config = dict(
    num_attention_heads=3,
    vocab_size=1024,
    beta1=0.95,
    decay_fraction=0.798,
    train_tokens=100300000,
)
Each number is 200 + 30 x the weight over its row's rms, rounded and kept within 0 to 999. Layers, rows and columns count from 0. The size before them is the row's rms in percent of the matrix's.

# v: layer 12 attention value, 96x96, rms 0.216, rows 4-20, columns 0-95
# o: layer 12 attention output (transposed), 96x96, rms 0.364, rows 4-19, columns 0-95
v4,107,196,208,224,219,222,139,169,204,231,173,222,227,221,196,122,170,196,205,199,196,164,176,187,203,163,225,235,237,189,140,175,261,200,232,196,198,209,170,216,225,172,229,204,191,229,197,174,207,231,198,223,215,161,151,185,186,191,180,168,161,217,227,226,165,233,151,174,232,188,206,128,202,251,196,168,195,187,190,217,164,190,209,201,161,149,139,171,203,166,191,213,221,239,198,147,124
o4,103,254,173,131,192,196,227,213,161,190,236,164,183,225,258,176,213,171,151,237,207,151,225,204,232,208,229,183,142,222,222,136,180,191,205,159,214,182,185,158,162,186,223,192,203,168,162,165,220,191,195,218,274,245,223,159,183,213,208,223,177,236,208,198,225,217,223,197,141,214,203,202,182,177,198,198,127,227,166,184,187,196,258,167,234,221,198,227,202,237,211,222,236,169,180,193,216
v5,107,170,218,259,184,250,194,200,226,174,249,217,199,292,186,178,205,198,184,192,182,189,197,194,194,177,193,188,278,217,210,145,208,195,239,194,252,236,241,205,238,160,209,151,189,209,228,204,194,199,210,209,151,232,208,249,182,180,223,191,232,149,220,174,198,169,216,194,165,143,199,193,174,222,216,234,213,189,200,136,231,205,206,198,202,176,183,228,183,289,174,204,176,247,198,221,230
o5,110,225,167,185,197,170,171,199,218,254,230,178,205,160,180,148,214,168,208,205,209,157,204,179,184,168,236,213,187,145,177,239,251,214,168,164,185,236,166,218,198,141,234,220,163,218,199,183,204,191,198,187,199,219,174,116,262,228,192,186,133,163,208,194,144,200,177,186,190,232,169,259,178,169,213,233,186,196,238,209,181,216,216,219,226,182,219,249,218,235,226,219,189,255,220,247,215
v6,103,229,179,234,214,186,194,199,218,228,159,167,160,222,243,215,178,260,189,199,251,220,201,178,168,146,180,199,183,233,166,177,225,203,235,193,233,198,243,170,198,233,197,127,183,197,173,146,199,269,221,182,221,184,206,213,201,147,200,163,173,150,184,158,245,255,211,228,202,185,189,215,201,200,215,198,248,199,202,224,247,194,233,225,261,157,202,225,167,148,161,212,252,200,188,210,182
o6,111,203,182,151,243,208,208,171,229,234,157,196,206,213,178,208,165,131,185,175,180,213,180,246,219,204,216,221,169,189,194,235,173,191,161,255,226,204,194,206,142,201,122,230,210,170,204,201,197,174,178,210,159,208,198,222,193,244,197,231,202,197,212,277,165,194,205,196,153,298,248,212,189,197,176,217,203,216,210,225,169,194,174,169,207,219,168,188,283,199,214,164,181,241,192,189,222
v7,092,195,213,192,204,188,228,144,204,154,232,207,205,195,171,193,246,215,204,160,216,214,207,246,243,230,193,244,126,166,168,173,253,163,208,179,189,169,227,226,195,249,217,191,178,245,206,160,224,212,208,226,143,206,181,181,193,227,225,215,145,160,209,219,257,208,183,211,179,230,250,203,158,218,220,225,175,237,187,205,171,141,199,199,148,204,135,219,184,209,191,195,277,227,180,203,199
o7,092,158,185,180,230,186,233,160,218,263,191,212,169,176,221,229,163,189,244,216,140,182,164,153,234,179,194,171,162,249,209,221,173,258,202,207,208,197,212,213,199,213,177,214,176,151,121,191,249,229,168,178,221,243,241,211,210,186,215,154,224,204,242,187,230,252,214,158,213,165,161,172,222,197,180,243,217,216,220,196,199,232,202,142,178,205,237,201,206,233,198,251,170,201,172,191,160
v8,099,194,251,176,244,188,174,228,156,208,233,148,240,170,133,277,205,219,199,188,202,185,202,166,221,197,271,190,191,258,212,175,181,194,143,210,249,211,129,173,211,203,208,223,189,138,225,236,190,205,193,207,219,247,203,169,176,223,159,207,179,193,173,118,202,205,187,225,178,185,252,154,221,192,205,223,205,192,223,205,186,158,161,221,186,175,192,190,197,193,199,203,199,226,175,193,239
o8,104,175,160,192,218,151,212,219,186,214,216,216,170,216,168,190,185,197,206,191,240,203,194,249,206,183,186,160,197,234,207,198,217,237,192,204,144,117,164,191,213,188,165,232,232,192,239,141,188,221,203,221,178,216,165,233,143,204,209,205,211,194,166,207,168,265,233,183,242,195,132,258,174,231,182,177,176,209,197,205,213,186,176,219,231,165,182,216,173,188,132,236,235,115,215,203,194
v9,102,226,203,196,194,190,214,231,243,225,204,251,194,214,160,212,271,153,202,166,188,213,206,218,165,167,196,231,192,190,210,183,178,199,153,243,202,229,239,160,167,206,220,195,254,160,190,177,214,274,167,185,221,221,225,183,219,222,192,149,183,291,159,192,167,211,191,210,207,235,211,222,128,217,167,242,197,193,220,215,203,192,158,178,212,223,221,191,256,146,194,234,212,221,149,172,197
o9,099,156,228,168,246,219,191,205,191,193,253,187,224,97,226,230,167,210,116,219,247,224,176,215,214,253,234,192,225,201,205,218,166,191,250,225,214,200,207,205,229,179,160,187,202,220,212,219,241,192,192,192,187,195,195,226,158,187,234,267,214,201,223,201,220,160,189,172,211,183,191,166,210,214,224,193,189,211,230,261,206,196,166,237,167,230,262,208,168,156,181,166,241,197,209,227,237
v10,100,181,157,210,185,227,216,209,196,235,230,255,195,206,85,127,239,189,195,193,177,214,163,172,224,133,212,216,168,206,187,177,222,205,232,164,155,198,247,194,218,194,187,182,194,188,232,191,203,232,192,205,207,217,217,155,247,193,176,226,243,172,211,191,241,170,170,180,173,169,198,194,274,193,193,198,229,251,190,220,199,216,189,249,194,205,167,188,158,165,215,171,159,199,192,146,205
o10,102,206,216,169,180,231,245,142,230,261,188,238,212,200,258,153,246,239,205,202,184,151,213,229,224,162,200,164,194,173,221,235,125,183,177,265,230,180,138,171,234,209,229,218,182,200,209,212,204,206,241,244,210,206,192,203,173,161,203,168,220,212,245,216,144,199,180,204,238,206,225,217,192,214,223,184,192,183,167,172,202,139,202,121,197,187,229,200,223,199,158,183,204,184,221,214,207
v11,106,191,244,200,170,174,222,214,189,194,199,183,216,178,196,197,161,192,226,208,165,194,176,193,136,167,184,200,237,171,226,160,141,204,195,196,226,177,179,187,198,204,167,224,212,159,169,197,185,235,230,196,189,146,229,186,161,223,170,214,212,153,218,184,185,143,150,185,260,295,272,190,151,190,206,224,224,219,217,184,227,126,183,221,229,246,176,172,194,232,223,219,206,165,175,209,179
o11,109,177,178,230,190,225,166,190,188,190,198,209,179,175,194,188,191,197,212,239,256,190,188,177,230,191,173,269,158,242,187,259,193,180,192,192,236,234,214,184,247,155,181,199,204,218,240,173,226,197,163,244,218,191,241,186,202,172,248,182,228,205,193,207,195,180,191,239,151,183,135,208,236,195,158,152,147,181,233,220,248,211,226,160,191,190,201,211,196,154,144,169,165,114,232,185,188
v12,107,195,165,155,221,182,245,225,208,183,227,212,228,269,173,203,168,215,274,235,182,165,225,229,175,180,216,240,244,236,152,227,180,179,176,202,233,138,212,235,208,187,169,164,223,187,265,217,252,231,147,172,201,177,166,241,226,176,177,178,160,219,235,233,197,157,233,174,169,195,216,188,183,181,237,187,169,182,199,216,201,165,169,223,202,201,209,204,170,215,149,219,243,204,173,221,169
o12,104,198,233,211,167,191,270,190,231,208,192,225,199,174,207,186,215,205,107,186,185,185,197,154,231,189,180,198,188,151,195,217,206,195,223,161,152,257,216,209,238,213,182,201,113,188,201,166,201,211,201,222,195,226,186,137,156,222,207,210,241,207,165,224,213,236,212,227,152,219,144,171,190,214,235,191,163,194,174,213,174,223,211,230,240,151,224,201,260,218,236,154,188,166,187,228,176
v13,099,169,144,191,216,283,222,182,202,201,179,203,190,175,196,215,233,228,220,224,222,268,232,194,205,165,146,170,243,236,164,144,159,194,210,173,199,176,206,210,179,254,174,278,150,200,189,184,209,185,188,219,176,178,225,191,145,209,205,216,157,207,194,237,247,163,194,221,212,175,175,187,200,219,172,172,162,166,249,205,235,268,179,217,203,181,179,232,218,186,174,199,197,163,234,182,228
o13,102,177,257,240,201,164,191,257,211,214,157,188,213,264,224,257,183,172,218,203,199,168,219,100,201,191,196,215,216,187,177,214,221,203,216,272,182,176,172,207,212,234,215,225,223,211,163,250,183,177,234,204,169,209,256,172,241,172,156,220,192,210,201,222,146,182,201,173,192,209,203,251,209,245,198,187,229,245,198,207,204,151,154,158,188,196,182,214,198,192,231,208,154,210,215,207,149
v14,102,193,198,237,230,170,197,213,220,155,151,208,248,169,197,216,159,204,155,181,187,188,214,231,194,170,204,195,183,172,214,210,244,179,219,195,200,214,214,201,210,198,198,208,226,184,241,189,190,210,220,184,174,267,178,170,190,266,211,125,215,202,162,249,259,176,206,89,234,195,179,194,229,244,179,175,221,204,166,217,226,241,214,251,167,187,154,201,209,209,191,175,204,175,231,264,201
o14,108,218,243,207,202,244,241,171,220,206,190,227,218,243,168,212,193,203,209,245,173,192,282,248,185,239,230,175,220,204,223,182,224,225,205,190,186,159,160,240,196,204,215,210,216,188,199,205,212,233,214,133,187,214,207,212,225,215,207,300,153,202,194,188,196,204,185,227,175,188,177,206,179,152,184,183,189,156,281,144,266,160,202,164,176,210,239,212,201,180,187,209,147,175,183,185,206
v15,107,213,199,213,214,174,191,216,203,186,216,214,224,195,187,146,248,259,189,235,203,203,251,212,190,223,278,224,197,200,238,217,206,216,224,199,184,213,204,209,178,213,216,150,167,220,229,257,232,198,203,167,194,145,194,214,155,268,196,184,244,187,309,220,226,167,218,202,212,117,170,195,186,164,203,236,243,154,172,215,200,190,215,171,168,197,199,210,236,190,174,203,206,189,169,182,224
o15,114,240,223,275,189,179,253,174,155,239,193,221,207,199,197,144,189,190,212,239,159,223,201,166,211,220,195,181,208,223,242,224,212,182,152,169,219,198,226,176,224,171,229,222,207,145,165,214,173,236,268,196,228,180,221,244,213,213,263,198,199,165,193,227,188,246,199,184,221,217,223,213,163,188,223,188,163,223,191,209,201,249,194,219,226,187,164,200,152,164,242,207,182,278,257,232,207
v16,106,158,194,223,228,211,194,184,187,236,226,172,210,201,284,149,196,166,224,171,148,216,213,253,181,183,172,147,175,197,209,134,237,272,224,192,223,227,168,200,211,232,143,194,197,211,210,195,216,183,198,177,219,169,145,210,227,195,152,196,178,219,193,213,186,193,190,236,127,181,177,172,146,241,230,194,169,226,164,227,145,224,168,195,223,198,186,159,201,233,232,226,223,206,209,192,204
o16,111,227,241,187,212,241,203,183,183,127,193,173,174,176,157,197,220,191,157,178,193,110,182,204,174,178,205,231,196,240,177,137,193,183,190,152,209,194,202,220,198,214,234,278,232,154,196,214,192,130,206,164,199,177,210,142,222,197,205,189,227,192,178,196,150,184,203,173,212,225,192,173,206,144,195,185,233,186,186,262,214,219,191,199,156,201,199,230,167,174,204,196,205,174,135,248,188
v17,106,168,282,162,201,218,179,221,223,199,200,217,187,179,210,237,193,224,212,281,197,188,219,276,202,162,185,190,241,213,207,224,219,185,196,200,155,250,230,182,193,200,202,254,196,221,182,146,194,215,235,210,178,234,194,222,177,251,180,182,191,223,202,199,191,195,173,178,235,215,197,239,199,227,224,160,197,230,241,202,140,114,210,184,225,202,230,203,133,187,194,199,193,194,194,167,273
o17,106,172,159,190,203,176,162,206,225,222,161,218,219,180,216,188,208,206,203,216,213,160,150,183,167,252,197,191,175,140,173,171,206,195,226,239,191,219,173,229,176,124,256,161,197,205,272,220,157,236,182,160,231,153,195,207,202,160,239,224,192,194,168,191,251,254,226,180,153,189,211,177,164,188,163,237,214,205,181,215,221,250,165,188,161,259,188,214,235,171,181,232,211,178,195,173,205
v18,097,154,204,266,230,234,218,218,257,185,164,280,168,214,207,192,184,206,194,215,234,176,235,223,235,196,176,143,162,184,197,185,189,226,115,191,191,188,211,202,186,135,196,214,203,209,199,208,253,221,193,198,226,182,267,200,181,153,161,243,212,152,182,162,213,202,139,204,183,198,197,200,196,249,179,195,219,207,196,205,194,235,163,222,183,133,217,220,162,208,213,205,226,195,148,213,195
o18,101,139,211,207,193,211,152,210,256,250,199,185,251,186,211,217,218,203,197,186,179,234,215,156,252,217,217,183,178,213,221,154,254,179,242,247,197,206,194,208,203,183,227,241,274,181,183,131,137,163,193,235,178,198,181,185,198,247,233,182,150,250,223,197,196,160,195,240,171,189,219,164,180,198,198,192,198,200,187,158,182,148,179,192,216,157,187,228,188,233,157,181,209,210,162,208,155
v19,117,229,168,213,192,201,214,170,188,201,235,217,239,193,199,247,159,131,200,195,211,232,196,194,254,187,188,200,231,205,185,165,206,211,207,231,196,226,249,186,245,191,198,237,201,270,277,216,155,165,222,228,216,194,182,161,219,175,190,147,189,162,225,242,163,177,179,265,217,190,186,211,237,203,169,244,193,153,178,151,251,222,221,246,237,218,190,232,206,155,208,179,209,225,156,194,185
o19,116,147,193,209,202,187,146,169,254,138,250,221,178,208,202,175,265,255,182,243,223,180,173,198,138,199,231,159,228,207,210,193,285,198,190,168,169,176,195,188,192,196,179,172,172,208,147,195,225,199,183,184,218,209,228,190,211,222,172,225,279,230,229,220,172,211,180,130,192,232,232,215,207,175,224,186,165,266,197,146,202,187,190,188,196,188,195,201,206,234,180,211,189,220,222,195,188
v20,101,145,195,202,164,168,145,166,218,212,196,206,178,166,231,167,217,212,239,168,197,141,203,210,194,244,246,242,269,195,215,204,205,211,200,186,164,215,215,206,216,199,234,221,246,246,104,208,206,238,182,232,202,215,214,193,199,179,151,176,223,192,207,231,258,148,238,258,237,214,196,223,210,186,159,164,200,160,209,150,166,234,219,195,256,209,230,212,186,203,172,215,207,196,201,170,197